Part of a small language model's weights.
Size: 12 layers, 5 heads of 128, vocabulary 9508.
Architecture: rotary positions, no biases in attention or MLP.
Each number is 128 + 32 x the weight over its row's rms, rounded and kept within 0 to 255. Layers, rows and columns count from 0. Numbers have three digits each. The size before them is the row's rms in percent of the matrix's.

# layer 2 attention output, 640x640, rms 0.0226, rows 437-609, columns 240-319
098:097108119123119125105099137175118140145144160128183106149153151101155152110154184100172138098083135117097131152152176086096158136160160103182191174170169131145156148124203122113169135185094149120133153099155120119116147130086082166153099100
106:092177146165215051159141112130121165129130215103137077133117173112187164079143114121091158158073061108131141132141116171128105126110066119153084117129056112168155096141106097101070095144082126127142127087085145078152081115120115078173090098
107:146158180098145139160143171127143124117181141143175122089085103158105179120130085122081123175171092145107111133130105108096111110101146118174026108196095198110114132116139080087135095126119144111103157148146106170134124138073105113101127109
094:164178093121118074124163129083119119072079128101087125109089116119137174158105175149133142133121152119106111069089118129131144171120108146084106160142160171105136134147097116153171156093150178112118115128140183149185109158119104139052072146
090:142127111196155196109167092131171091125177165131128116073100110128137186099127190176093133117169126122105154144127125123164074179117130015137152137106119123171135124136102149129135127119141196126083161095116131160129148176124103091102138135
119:144103103052179106114090137143096138103168102074168170120094108183132175120077160163131121144191138094153065147116089141087062119073161151102130091096130119102154191070108166142151117103172114201054137135112166122081121135119122095101097131
091:194094133157163146151133100108147136095127130152085142087099132100160113070116143138138142095160066140124148125162088165148128157099159183117124134153139148143167050098154100197168152163139161124147119144133147150118121115087129136096085159
096:174114133085150120162163172115124135112175139077117096150140187142099145161116134078117155152102166162126090151127137136139149094116111101088114070147215103131139200122102107125120124116146153135215078118173150126116164125123138145114111170
122:097123115135162087174080083146088159078118184139126139114074135093135099167192154085140151119062088111161144139106129159147064086092158103143102164130142127109158125103131124123120110110150154128124132057157154117146100138141143094132167112
117:142076159175147151084125151092129054119147130085148089131163178109085105119148075079125162090126122121085095135122161111133119084203179146194186135152087154138137114114126111163094145132134101050171101163119076077172120131087143190137139144
090:134136125057103142102151093150117096107141108128111107102098126107156134170106163125158093102152136118153175118116067155113106159156174118150151159180170194131147121132123126163144068135177107161073123162102120155096093122143105116148124121
106:171083069124097114200187131137134126160093102125053123154100132109122188094103156159084119123130123126122173137132168121163118117125154063135130157176118153177116142089134146145101088084131147105133088159164151089073136022155147105143087161
095:153055150128102146126078157189112169117111132094112133149142168138122124161123075131099130166085145171137142123193117169120174117138093105095128054085066074126124124090110176113163104093140125165137127059130132104114108106193105139131162182
121:124128100068177118133083129140180142139100090137143130135130176117139135174164082100106196083077155130092101109110149152169160110048169122126134136117165145081119147070111117093116117112143118083184110116155140045102154140084122146092108204
094:092114157171115129163138165095126158109076111130096116145174099131132137118085149115140114119112140171139116171174166143146184082173155117138150153165126089183075164145148094157084102240161183142118126132106133150172170106099142126118091152
094:163133117094062070093151096074161134100085136166193133095113111119150152120122091094127151190117162174119081114127096144114102125109138117171085118190131119105175149105097096140130155186138106156119179150108142135128136152079110125094086112
095:157159145137074198095146170118117110123124115048072100129098102116070128108150125132182122132107159140155197163171153144151127132122148158158134121138098091126199104111126107075144177090084102135064145060154102190143140125165092108160146110
092:122122118162132117065118108141157130156142103169138137120199104114157201148154177165141197131093135074139082123117109105118151125092128139086121128165167129098072154074117086108102107190171202151111100116145126163141130191122147110076144164
091:137099128146132113107092154125109129140094137190119146116174128136085081139108116124122139147093129146170096183099174149120100108152156075113105185095151119038170169156140122120134050175121087118151120050171121159072126084068116114135108168
113:153150052159146198138146091119142144073139113162139115139099104101151119183121103072099140129103121102150180187084137174148138112106155164138134143109138122161138171116155087094112149110141099127121104079147105194115160130191089104095148150
098:068142135117104086144146131156141129126101156127155108116117127107110141108123165128125134120167145128118119121164130120140117151139099122096201145122093133126171124153173153149109078124116137128112141160140149089092129146131134172127095108
103:122125128174098176113192114079154121166144121099182131151137145112121147107107110079171128061141145166069115092181139133154157146156145118161160127112141130180156104149100112135149204139042079089178122086052122050154113125115118193110100097
110:142069189159144122109024152173107071160197169093170080117109145134152149138129120123063116144127102156081121100140095133117088133140119138148149146170098152117117134145130077152139159089128158073100131186103102128156092121135089136103136120
084:111154102117153135163100209088115081139153142112129072156081168098129106086127087098178162115122179090121152080177069134113166173156132123184146167180111173155112092107109148147179149139104127083146131127121078087153090140087109161183142087
095:183183145104122108164121131087165146129112131169116113127081174133115091120106166079149152085139142077109126140139113198105126149094190133098127156141128150151120141117141132129155141109104123146102142119110144071074095114139114146149120149
087:163149130117138087062108153115108073144160090162057118119117073113164165152147114160078131159091100082207162118085134135159100141109092097137134163114127122089105176122105159126083076135137162100086195118143142154173147126139127074136132156
101:162122159070080109158130145127135171081110164096153086163107090102178140139124143059118135154148146103126158171177082146146157114103172148148106121128181150178201196122156153123144151104117121104106147064074145162149132185132128149095143133
093:076131085109137162128153126136169117106129120149091102187140135149111080157151062082178129128111086147141114191098136185147153083131131131149134087112096103113142127093058107084166151104080050059136094046102094195156134019155222105169101133
103:152079096123076111161115131103048113150119109075139112137193136110159191132159109079144200131080154104124090178159179111132141081104152100116158095128089092081093139111084114072151138109096114101134136092122169069117173097087156115073146150
090:096134160184125143126134096193132164127159172164187080135124114071135127127127130138181172139167107090114163162140136119127102152153144110134143106075138126205116098204093137159134082170109136174117084142067120105172041154107129184108112131
101:103177124123054138130162071099091138162105087186130105136140117150055093139084190132121133127123101123112094112058111084085157136127178138103108216124129112157118166163151112138119147157140172117109113104173135164084104118105167109168144167
111:083177144115133130163105139137142094166166112150167119145165088144152122131104114105113191116065138117082129162113125203151091074099149161130132162105138139137156113170101074140131152104107130096166163116123135095121158145133154136075110103
095:106118142190147180096104099133097104120078155135128150133089177113137137101126172072122130090117155102165169153143117167108105097116188146166143188162090143131102157089208086134171150142164147117103171154124108077132112150097087132114123141
100:154095148065112120101176117191096107128083129146154124101148113148088130127124113128105117187190109181127106146183099160129160126111056113088079100146139109103096118146119101110118125127159134145135136134156149108090159135116143122143110164
105:129096114128063126154139134110118141169156118107107176149153063123148144041138114189144102109196038149136103177144119063105080158172136106103167165183153159126133122124187171138149186098075195175069197102106097135108137086074117131182127102
097:176120172127123097145152165136161146076086132124161127155087149108132147122167121118054175086142122110158113092159165156107095074098163123148111071158079126173126152175138080114174127118134111155110137097090188124141130086097103074115076169
103:125130087122145130065054106134116142123159129225198112181146137134144071104163072073132091120151139176113189128158081116094121152090126183108122100165108140123145129180121161116130150087115095072112202124143103097137138107127132177155152091
116:119133149122209147126148141066165069149136163103083196121176093120174172129068091140129122194119156162144163071153130037180166133166055075105131106084154109145102142088084099134100131131138067115133123154119165091162156096110138151087127139
110:143140116158099100121143162137137145138100078092149170162105164102097101125164077095177136077076138068126169028080109145082095084115125132199088108184105120171124153095131138102115102124159111114156122112131151095153110111099106126174116096
081:042130082136137157024100167160100112102123127058116169111163135118113123128140107111125167133137099180076077141124144113171138166161129146104175209118155121101110108139146066096194128161107180121120142125171105106060127132145085155139163164
096:097124092125119191204096147132153137091151135090091105093069137113098139092122169146147106086158091173144164133193105175124106095096128172128101081071109137099148126128135122089101187118167132138192155123104120183095147188124118104117098110
085:160122109096150120184116168118135074139213179191125188155131179105128112173133109113102158129108170153118120154106084176072121117114149169111096176127169096139092174133096066164129163205101102072130128142139152146100107086146172119107139109
098:158099184149115030087097184109072085157165119114129129117135160104163146128125121123179156112112120115133154077156112152174144148071101122112129122126143125120114145144103121095144168203082096117108147121077140116186127131128129135100114102
103:118103108099141127110188153113090136180156149082080084092150117128200149095105141209124109095151104110084129150125162123209169187121117087160123136153119202138123118118116116104127136122138145160180105138108097158157070125072132102153095140
091:132110146038136134139059106131156140142147135081143152191099123126177149083103131160120153138104130131171123097171060150087114125106105154048151069086115086193109144074118186111148158128151157112087181125139158171101118136135140086091152109
100:167159166158111146124162124131125163132115077097124146110087156201130142101129216132099052140119093168192117135162119105135104122134098126107085151109059149159124142125151175152150145095166142145097113079110078140149139133117105107139150128
093:148118110132073108092161123135099166127151184120180093183121093085180106089124109150130125143159141113154157134161111162153129136164150146087190173138119137122143068144103143149199097009124144098106121125118129073107100098109113139121128133
096:111113104156121077177141202121162115089121094147056079128103100094129141120123203076177098097100126173085184098088122172199143147153132076136142143150141140094118101167137106078123105130092138129168134126105125085120108178082159148128097142
090:123095111082133146091136108118171071093145132124123128141132173151182159117122162112119177168152118105131108122149102107109123127085118131127104161150119172120060148155182056108082117227144185111112162109158075183133119139166150098140117158
096:098153142097096181129176137109135061105121165058091093173108099099129090142155072090086177132142100152104123115129102087079133174130138188118125162143134153124100107177149082173166102161112153115116132167121119116165081073125158152116135122
096:106075151099182145085158169115152115099135140088110076081120111188141084143118166149124084103155153112124134081145155156092117118097197105110162184180133172116136137153129168175176144103140182123145148187091146132102102100093115180204086102
113:134110105159153121139099117085112125137119068147136090106093185189058088146101129124133135131076150110083124105141110147109124110124145116192121176134127147137076157107125128123132107121129183126120132154124083148110114133118118176141113100
125:171036130127129141133143109191188139137099130078122099118120052103186160117123159089142088147137137176148151163069106133203160161139187170101182143145180134126142101135124124164139133085114184128138208061094183107155197183089107114055150134
088:112150141134098109107151143088129116146174062134125114125163109148180128150132146180072116204132112095111130157179066149140064156092135109074158095105122140075086063203077097156159194132135124118161156142163249144081172144146158119133124105
096:118093132173078141153101126115184101104177104143149112122113127143141134133121132138103187145155190117112076146132076152114107143065160171086169093102101144148104127133104120115137174126096056072064179114127118129144142172126121137114165107
099:065101139148139113115140102118141140150204103165100099159163139072148121149174088065151137132071124137140136119070164129151123050183070200134115157127120125133113063155129101138102076122049155082189146094142104157199155052143203149117141124
099:157093108122100154109088151170099135135144054148144195131174117124139143157146145137099162179105119126108104114091138129174158094117078175110127097080152090165126181099067144120087136149115101173120139083075133169133142105228183085111165125
107:146058081190117115151096126138132172139081134175166164119144121168131118180143131188061165140137129077074119115086152111107064091109124118120166095099131113145145180122101148145109134153107085125150117153143156170092130116093138135127177116
084:163155106099094085128172140140102182171170153155116084142106136101108148120200112171115132102158101111118096154113163138176081094151064100139122137131076143142146100183110092136140109111143133125145142145069147128160102126053168110099087108
089:087170065085144119116086090115162156147091165149160151099080136185103138169158138112087130206168032122097127073103066106087067129124093165105121160081130128074054149115075180165146107157103145119062108197181095123124122101132119102116184082
092:177193101122163120130160075088142115167066183157122138137126102135177136132106132115135131155157107104148161135108140129089047172135147110102146085082183130115142134132116155192156104082058152132130176094117168162105131108166099154141128108
136:135149118117157103136131123094068107137173141123129112124131175145152149155181099111072191097139071092147164083151146147088112117089105121129136116144058185103098138104122100084085120128138092109094140137158084146110121089175056133177174133
104:102103148124116134117132136161096104147094093106139106137116117074180110114127152144159140109085088080104129225119164141122145158123112102148146119073154153154125156122137197188165201071088149152183193100135170119146120113089147182108071074
112:150128135179196176151170077103136085167093144162123115153127102152175121123149116188106156190162116082118179179104124117165177143109142127146144095131128126163120121128104105091093103086098153147031172068086097148151123153184091031150122085
106:172133135138070069132208162107101089082128209174156137108158147152120129094094118088177149151114080097091149118111174095134138083173145105158152108136102124117178102178175128128095142119146121112172182124127133143179162137085131131097164106
112:162103131149097095154176090101082113126113137173166156120106179073126139144149135216113133094140175120147043100124067166150118115101050149039175089083121120160082165141132112173104090158204159158067139063136161088122115134142094090097149128
117:132134136103131162107149154101111127165161144106163129146158117093124090113107120158083125141156110098133159164130121186129124130116112148134156110073124147144139109166080088113150131134107111139145109125093107104125113193186116123156150111
094:106092138140108101134112118150134134133111192089121088104126132123179107100120109100121137163122081151145113132157112157064081155153179104109110175161133176113098106165105116142152123113143121168083138154088096106120075167081174172136124140
108:130112207169155097141174084134160109153157165193055092149096110123107162173121144140122189118143131117159196181161151097105110134119182134159108127142130120156206141094162114078150099140158098112106125176158129190133144143059093134104105164
087:095118141161188123154115102083149146150088102057118152142135133100185156198117146116175146131057129117109133139073159110160120077098168129131158151118127127105122170094128101115111144132127098123113098102116140116146139151139084119089160139
102:128128110124042066106138136140096171115117072139100134131170122104115122160138105096116110124121145130142137125138144156181194150085120196170181096122110100109103142057145116111134109133140126117139124109103121139114184144175083139125133170
101:061064170249181073169128126126126143128114166170190170070167150088122158113092101136091088134122120104100103120128157107100153163119094110156143122167153123113123141070103182148067111134159097115148127155120126093103117165141133164161102133
092:154099134127155150172057149173136114160160152117163144085141172172071122136138123127111130063134095115186113130144175123117099081118099064149100087082120097118109125116112171130126107089058132210165099129144097110143141124127116101189087154
110:123114139158131149064131080126133098135120082142104087102099107130133130218140109189074093172142093154166156096117117215148115167153112115095125081059165087081100142155122144100163115108170084209107129103163143163090177138227088150092211170
088:149126168182128103120161139125104128165118124119136070107111158119139123189174147109109157102086118070151156131182139126139098164134149112113129144106098137113115140167158138114128099154125168127168132156133102129105058215104138154092166157
090:148118089092136108129049137149095165131155034166126128127177124192137141081137114119124148153134173135114123132114133075092181158127141109117091083118127160147148179156104160077149179131201164168086130129114100188119100093141150099125122135
110:170167086113105127108161159139129195147154131123148120073123121151154126111092164118129074173135140088123145163200101115120145122173101097078126112096096149148087090137118136111141134146175092121127156125092153134134140180094140104146121104
097:188151129158136142184064138105137081106083115126150159122150142103117121122128113124119113100123130098131116111137142135140149156159079155066114122084134142084140094185089148122172140180125107121118156133153147122097126183142135162106146148
093:103178114084181165116082105140099096140113177120097135099139111090127135112099118127101111105121163119131177153154131104121097163147099109139149196157122129173093130080158173157122101126149158128132129153105143068133129118119143174156143114
101:173091094143111104118075142183122145183127157147082107088064135089060135151142121122136124161097118178100149130097139162116114154108122102119098166106121170099117155184172123157119111197141108110116111126121083104120065125129140136135081115
099:126121149117185170161128155082123123133118111108118136214118115090126080143117156111080085142167110219160166214081123109126069159148138146120102155187124154101134097155171085176145109106109141087132124162128116145048067047161088134166139113
099:172146114115087163111166126107171127103103026141174158098176144178090100179072143097163090134114180138167019132148121094144154082153108099082119080075174086099128130148084131171106165067111112105160106143134098099156136184134108126127170189
096:172133062100062118116122146110109024161119068101160114051163134122174177134150128151049120172118105122131098134146118112114166143099081098030103050114117128111090150145058121101092158095170053083112133106175122154163118077165090117157122086
097:163157116124155147149144170094114118156144093138182090146135062129172154182137151163156114209107138147092100147155108097184153173092143145095142132117126153133107152171105115175183141084114153125114074118122170087121149096087113123077089147
105:178092146133160124180038095138177129146167150111128141166172145109089124164172136140177110092102067075105139162137149108165100097155072099153142032120166079142109083084050154145108146161074144093171113147121143091098113159149174139144128126
084:093139159139167138096090124161101181070118159111196093079100235124197134145139160113060133101114193182120125091139132110127118168105146057172135140178120181159122202161185082110128146147139149151093099151130113144146087129077007157081103114
090:103147097162190085138114042125116133125114159160148086100098113109138120052119132179109151116173145139131112127135115173157221128117133160142141178158119165131109095171217169138130169143135167133127152125154105101138130111108154123117115098
105:163180174089232121113161167106115127206149130127088111092124157115072126046103127125157114151125146114117102154171167123099140161168127106176132193181120128129116078111140112134097101165122147133147128148150141076159123131146115147160093143
104:189119078142096099112099119133131168102141160072125123138121130150148115119067120130080165083159127108108144147139164141140105089159158100149192170133088133173119091107155145166129151080129156142116175115148102084117122137089126129137120115
088:060127073151130127173146151167086075071088158152124147128176078087113139095189100123192147090173075099093082158143142113143130110113137162168172122153152116128157090100167125113139140166090076155139129152130124132088180152111069165103130148
093:117116098088145144152068112105127112062137092103115062128101143106176118127118086144099164120083136152156177068161140193089136126128143112143155167204153126123141178205144146133115119176096188110149088146217121120090123060137093157126128145
098:147157098056087082158127143115137149168168062124155186063116132108185203135122166119166117121151038125147122157213126151126089114085103114114106057125127131114180129113107137053169105125155167166107160126096127132124149183163101082124120124
099:115131132129180138150122142172169109101144160116104117113137157120108124195097130071115182117137132131112071141095152134142161092101131176114113112127156124113084163170076073150134088142091128134095137103096168088099119167186217121080100165
111:140094076154067128096098152138170189080144129099144078123115122121113080133168138141110098087146088089112137143144162060129124117146134131142112212170122140129122128144145189127089126152156169101107098174120076150121098154120110174133134155
088:191100127192149150150116148135061121216211140208135141119129105101102130094171077168165094107121161181126122085096093117111073134100141154140067093151122086171138142119120104118126120117133118122119115151125139124133123115150124104156114145
081:070121165083098095191141194118078183085156137143129110134092170151132146156144115122141081160195157141162146112125140150082094126108115181133118154078061149133166149153163122129113063130162178134135106120096093164096105139132136132171187084
090:150117074105123052193144125152134084100179147126157125143113114140133111165172093157092123095155099107110178151130136131116085149156119173136122121134097186158137152151145170128121201123136119143170156150148131134107143138178120166136171087
100:101136113122149186086140092099100138148112171182094111123089130163142041168140153149091103156134082143146155102099075196164065147090107159123088125129166124084083122221105100106080094138106157164103075143199123137133086183215126050169130152
082:120159101120130103100083107146078171182106114090083113164146124085094211143074121101126107139129138135111110109148086128152103154138168129121167132112120142141159089078065093128196117070142129097107190135134124108124104054120072143073128129
085:098168148168079158140166130114173143174175125085136073147097140131131133132179100131071150128094112133142185128044180120114121092115115178182132119123119155097116107158165122144123115148145136105143163087149173168220148082099140078125135140
105:018128135147160085115134147143135148204115105191148129157135155124191137143097172105204137153126115121133116156115113124155162103133095104125159130087176130112086120108121140165124148109109167131144127127153111139103140121151125132076151104
098:085085158163142169154118110115188144155195158128123172113116123101126128110108206122132136128144154079099127132130198097187102154127124103110102162146097204114190083167085085173140126117145196128113102146145145112167135123089124126132084084
095:159077121147124140143105121108129117087153086146139115114139139129186147150124142143130146193146115110137158149148134168155173150092130117104129148107173122151081145118099100088146112180160160138145165070159136146143129112108139108084061150
083:100060100142166125170104089151121138127191176104116073144100135130094101099165109092189119099151122103136146123145138165151118095130132096155116107128101120072130124170141126132117104090119112088142118129149096123143132168118093141137115117
110:111116155099081089065124164099186182131159132111111176137130137107050121166129128116138100071079105190149153074124173144145119086157125151122086174125161089128125118140101095139061136104092121138198126084123138134138155075159149136103118115
094:116069068158101120069096171156135118165059111183101136213142140084126172073090119105156127092141116104171152176161144095122168143189106103116142175117097123184095112123149091138120062148122158129162148123147088067144129121127206151180115132
109:149141186169076137136194181156120131057044113107174119068118171094154063116163126097107134129110099113149126069115086166114124137095091138116144115148092086116138168153164118089140142136140140167046096146129110163095124149188088135115193152
104:170128121140112139083112152146137150135156097169200136115152123099103097140097069123149141098141128108064113086132124121083175147163123116125121135207126155166123131141129163114122163100151076107158129145111082148120144068118107152167164097
100:147130092101119108157145165112115108153146066147145131084135126161146137064127100120166103179138169162147099096105157078129180150124163121215109164207099140141106151087183139091151098170145120121101105119099051158167140142102145120111093128
089:149204162139177170135090115087124096054129190097120172132105063151181163101161118121123131137175091087158216163147130118162088105124107097128095112102075091138170095145125108111179111100173168144165156107116171161175104157129144046126110135
103:067159153127125176116141082104107117106125125148155105160050142152158140094097178136108122063169091122139174155119093123125100151145185110178092144141092209179188129133135194167167149072164139131116189130098107188140094137074109134140116090
092:131142103066099121089153141158114099097123136030091110150152123111197151180158142095082181115092130094120149151056118107145139051112151156107114100129150170105135106130083116112128131126156125108128111102152204136184146104123179109049101206
102:161122107085154147140087102157135109131113144154102085139087147075099156130160130093124179071105118114100166060167155175129099160136160143099147193086135122127147113122131161127207117160119113150092150109220106087083120066131048187116109174
107:096108161141147151119103151186130115141186134133158139133223160160120096102131105062106163100105159184076100139074139086129156056100154144146115121167174084155100102123115098150086176118098139072136095129139113076120156063152152119119188193
106:130171076091109124099156141150105128145124110119146183113139160142120124122087149126138112154123110188123070144119168144122111133104116115126170145102093116110083183139141160093101081170162126146145084117147136107055139124169128133140122130
100:186150152174127204134132158089137122104096073146169146129125135104173115077104087134164202096123184109144123077154060158103142165073127134132162110131143132128076147094122088125172129147131081082058100162092066134161078122114101124119142135
090:105100126146168175144071138170142104157189148159153146171178085112143142073148088071160078138103164147130137173144134090120148128063122171144160137153153103077103176085161179143099151116051113122166096139076143070133164108126121151143121145
080:150140188091101168115155105169143135169188142078163078151087140085109176170183158068197152141092166089091196123174205153127160115109177099126127110177123170182130162140114120042115133094206157130114115116106134134142121165091163154117100079
099:152088170142160121116111118067127145129085107145150092139170123108127126092138105135171138134125111106144149132111067138128163146064134148132122007111136094136055102043134101075157105192146094118126131153123118178112122132149110095153156148
088:076142127176103162146111102161088173075116096113073163157156128148088123169087113139101078089101120137160107118091089118060122103164134112079124147139170094121114093136201100132083124161145143136100145139160120191118167116155138125122125137
100:122101139090070081159156150117144106190123110137153172122182097112140119126085122154178141077092115137091122081136135150105141100136160144129173093139149076120146112133091136098130196112102061134167105162094158084119136103132155159122133141
126:113141078109080098126095101097069133126139196150161119118080167163168099126136132115132128107104104192117127119092081182138133118127143066156156144093128112146098159139161185146159126123161209126085113089132147130129134096117123119115121153
099:183110145159110112136119122160086174145127109172100179163159146171160103089107166132086123157081046095080118180089101067079075120137176070137108150122100156089107175096160168168123215146091058162093092102164135131088098119113089131169164108
088:211083099129155158149141154155131107117111188103148089100170160119110133116163120108147201085087122072073092132084163178157166106064158148163172143128113133162070123132109119128072129130099115065150169048100141072158180141136189181106117157
089:170151216169149189155166083147179084129104130106078133146111156141157153222147150146128151100128121122131100153202148096138111085147148051121108129167131135137137181135066123112140115137141167096130091085143183135130087089162093085184088125
085:067110103143185134156094119106142114092175164108170136116126134158149149112077120078132134178105090149127110146121126132081155193125142078125127116099145129059095145115153107192122140150094100161091140136061079215121091133146091144111122147
121:129152060122021150171187134096120154125083111128082097126080142120142186102076173172099115103150131072168155145170176177195115154155132079127154145117157152139131089187101169178154067117166177155132161131128156126117099191123136136092093146
085:101169119140057104140127154195183076089182127144158132137134092147177124177148175097097163119142102088154156154132083103123065135068140097084160164142143135132064121140191083098082101152086143151088159141154152154108141110096122083167116138
101:156155120185137153142181119135122154134136122150161154143123104146167125086070142085058146172079162134121112133170128146149156168102177100086156136091128112145125165090063109179177122083093083137079172102184195098070139180147124149091138172
094:125131138147174089116157098143142177177129162105097133136106128067108138144167111109132129101155145131135105108126092140115119222113161136132116172162113138169152080086156096162155078135135107116117120147107144097089097074107137118151090120
110:145164137092184126163135176151138145125137160163095064172102152111169128128146158128140140107144129095150161126145090135137096127172106074124126107110132155160123090142118161157137159127134124110134120121157147136180056137170145129154116120
096:186073116162160164154120088118140055134054154142115117156162117101111147146136122161101143111142163077108088155101125158116135138115099140099128158106171151065106114067086092143163168123089140065131126140207114118162108134135177150093094133
097:196162099059124115125147155109167210081176126111109178133093150085152044201168087121106126150152136128158157123089136105159132087153119118149088161148134099105097101145134128085130083145151153125136137082144079145155118139122108081109130113
090:160075088115183111178200148165149083168086133172165123133127149127124134099139123176113132136124152140130128142100111086118160191201166036080144142098160116142147110083103158129095147176121089169141163126148104063125143113131115161160134095
084:127158087078049132126131156132157164152159051098171174152132191090113137134137117110126136108087144099141163103089109129104172083209150138112124125155128138165188083156066188170080099111156070107125204137072083113134091105131102157106147071
108:102137081190177180078099135102115101151102166155120095143116077171166133093146111131073140179123137151110129165136137164122116108097194181163125132133127114143133185099139125146143128121138140151118143065134195101090133113085101117090121166
096:150085153110056116154084173148114149175182115102110117131129167122112095150097140121172160076120104115126149163161174122126098097142138131121085156150160125126120094197065135140111089122111177132162102151120114128126177087083098153119133134
098:043126136140132172095118072141163141142201184105113148104135138120133135100113137130088131137104098080084086138095140150155108188109088070076148105088164110065119169164083207162096097097122120168126135122102151086061134135198093111142148158
110:144090116136117095098128133058114133110097052142127147105196142161126117124113047106149131144118113119146119099100158084141139103152095092135109061152099082115110160108077144127097110103110108105169086109152100106192123154091144126147164144
085:120102155160124141045095162197141150170144128123106120145145120112131087118130118136156145116137169084117134164151085098139121099126182160086147135052108123131148100154106109182136163097158124115129103158144135144084122093124109180068118134
102:109174108107174144099115127145102144089084166162137173112132140090132148121126140128130083086157115156117126106136133141139143124108092130097147098081176099141117125132137152086140150176170109135158130074087162126097174096115133098118091121
107:158126077135086130148090159138118127104135092101153171083175114120110139134160108106091138099117140119116069062101153099136131134117074140061110124175159111072117139150099129106097155101146137136167093182176153075104168148150146149087118176
097:116092109121099080098124112125135165123133111151104049148076103075166145076151129125100173134114115098140186100123111188171111142112072093104137169124110131100148105127106174146185107041106161156073160093111110091158076141094080086081115132
106:104105150131146151243138131164189154120112109118162191061184106130119141197151133101047111135104062099146085087064151124129093070127099203127098125159139123083110200107116130112085122139158131106123128146157073128120153129175085103102173134
087:172125115113163131129165195185157071107189112182198170152141176121139124134084086068147133145127133178130146099107092136110111100101075128160101060184096146186109124122085106071126134062143139101114160079128128107187121102137139099170133075
104:202134207105165118093138077099118188246172129105122135067138122118115113133114099173123160136183181147115117153161098089082164203155139106123094137143175173185077114101138110131182119111130155136091118136091050148124055131155102168134152088
107:132149124161097152137141103075086112127110118192116099147111109128166168104128120119131140123137095090160160136092134117115116108130160137187159192211048198159171057113145086162122094096097207046116126166101079151166113142081203113152104120
081:164085132084085153115173101126135133119169145087127137132179109128157077091113098081122115152099125093133121115087164142075141143106144156157140086143078127105105160083091122141174136087078114119185109151113079076135102071095098130123097115
105:086057095060127075122132182110087124083098111092172123160087186132126127158130157115099151129103110160135105105086089105152131072118109147124146135075096148147120140151093139174120108152136125111113079104117138136147112128111168128116147128
101:099132085084144074148154180150185059073133111153115160187136129089172166094089150119148149119113121160097152175121106085157091152148132136156129146127086154098164094127092097128201127097114110119108162144002168103125095144105159104121133071
095:133081129085144151048201121121093085227140058132161124119133132111127108181104123112118161090101138087077106152122126123175116078108110164127166109067211133128086131121142120143106155135112144127168194106169180109104131144136106142095102155
099:148135115138143153067127136114110109158128132107197121099120154126136176166157153096192186079105176069125106110149214167139119139054198148125137082165108179124210172140131159106146177101180107155075099051121144144139120134036117140095076188
109:115095101057119061137091098181134175159144147109149068122109164149174100102121172137084103107183131092161151174169146132142100163067101113162167135144067144066115128127065150140100107126120149118117146110164056082138075180131071155184168111
101:185155094182124158125114193134126166097070103144140113064141120166067075156179117111114119111148149125094100090116127143137128094079095104134112153120139116102111158105127173079127130138103168096153119151158060141096135099120112109141155167
103:079090242162137088194152140093120113126043061147161166123175125186142123131109107116092106137191134108132134127160110091065101142171108109103136151139109118133112136161131126103172164100131171118068127162101136141103129105145160127168173108
111:149135154135057097135176169123111177139116133152079120018125186162074116187149122113099154128115139074071104071102125090127139124108108116112156130069083122092118155127104129106096180161119105128075147143120054166139106158170095151130180097
093:112142089137117139098160151123166130160082146155118105092109108183136171100112155210109111106164087055129150083152097075139121168101100092083143080130158178155105132154129183132156141098161182113134108158136081191170072130164136129160147137
103:091099152121202046123080148191109143085128165108129081125114118105099126189121161121112152061111141137081156154112100203132152142114165166123142199147132154119143099105147143144140127140106155044169143145203165130083146158119145183157142131
109:110128074078101104157144148097150144132076106068112139078138134158064065155130144134149065087177093159097105134117075152139143094114138169109128078064153069143161127086134156146140170087087128120092108113101153129089156112177138143128170132
109:122145163157169184159186121103164142158183032089187118148153165113114094128151096098156124145090112130133102160089114137087096103100122158192116092200063124105157162118174082071071103129119131086090077100104097177147077165141146143158189128
115:189151151116126123122138157141195119064120158145157142100141167121134107128082170096162120088153095074064108144173154123176120141185127116107174139157204138147126132133116170193121196099124152115207126168132135094137142184091064211129150099
102:118138101118163146118118139130122120095122085207127149168150116105127086055119034104194160122105132161118137062079087102051150133216110163162097099206121122155190083121147181161127145098144104078189084165112165104118101087065199141158128117
101:092171104141104121147131105126109151149073160117111092109124147195121143094119153167109138148169138113059068163220076145138184151087187147141159166083152163147058158126152118147163174139089121104045139121105124130070165147115082158067165113
096:131110106156134088148148103140091163101106207147097120166151086128149168099132166207077116159202071171118100119137087089134155178132133162102159109193097101120100088143132120154142139140110120097143131184107174171061148081124189142094074099
101:133143220140128131085072114090127110187110155096133188115177143117110115197119116153085086129139154133076092143124097106129148120133132141047135088095207068112112073087074130140129130069164074109107085146116169138076194139188116127041185196
118:152134130162116124161120127134123099145082075178155126108160172199115161143120176123133093153127152156144087159135195070127149126146104143079104153152116117156138120148177126131095102203173156138132116138088174140135144116131159112137126147
100:131138138185117137091107124093167080149083111179131204125112133062156146104109127141127136189026194139190132177120100112090119102067118126097074158139098089145108161091095128155090112162195122156151177097160174136103113137131180093160081128
104:130143134183180121119124166094106097129155103146115095129134162111154107116120117114100118146081184137123080194138134122120146118097164136150098144145139135097078172097160129134131130125139124109148105113108102174125128112157185131140139149
089:179135132143144141114077146116155130128075171152148154132092142147156143158097120089178087105081166122159172122123157114095116090108120069184123082165106107123151145110115150124097110068113120152161180134121140119174139194109118125136111087
088:144111180179101122138124138144102030130127149151187108119158144123184107152173113083059184072095125092133145180145176166142087089186141104205149136162081084144146132101108163126067097140125147156134121127132139073182089148113113104137114120
101:130136100127079092155148133089111108086106168109153122082156112186133144095156118117101149139124094090141102168136155114142138141116123133127144112161081138119106139103132148100177174108117111183106150131143111103120157165062113126146173109
099:144141149114110139100073170138095119121102181024132136102086143133160141121159187138112111070171097095108123114150120139135135108123178126096140140138097176129130121114136136111133163185142092164142213174127065154155129176072070132169147098
090:121151185101098102183117142157191167132146172172143188155123144137132142134105127150164138129109151080184095128169121099125115071127022059104114091086135088139083107161108081145079128119051116110121135142137123161198151119122142090133108127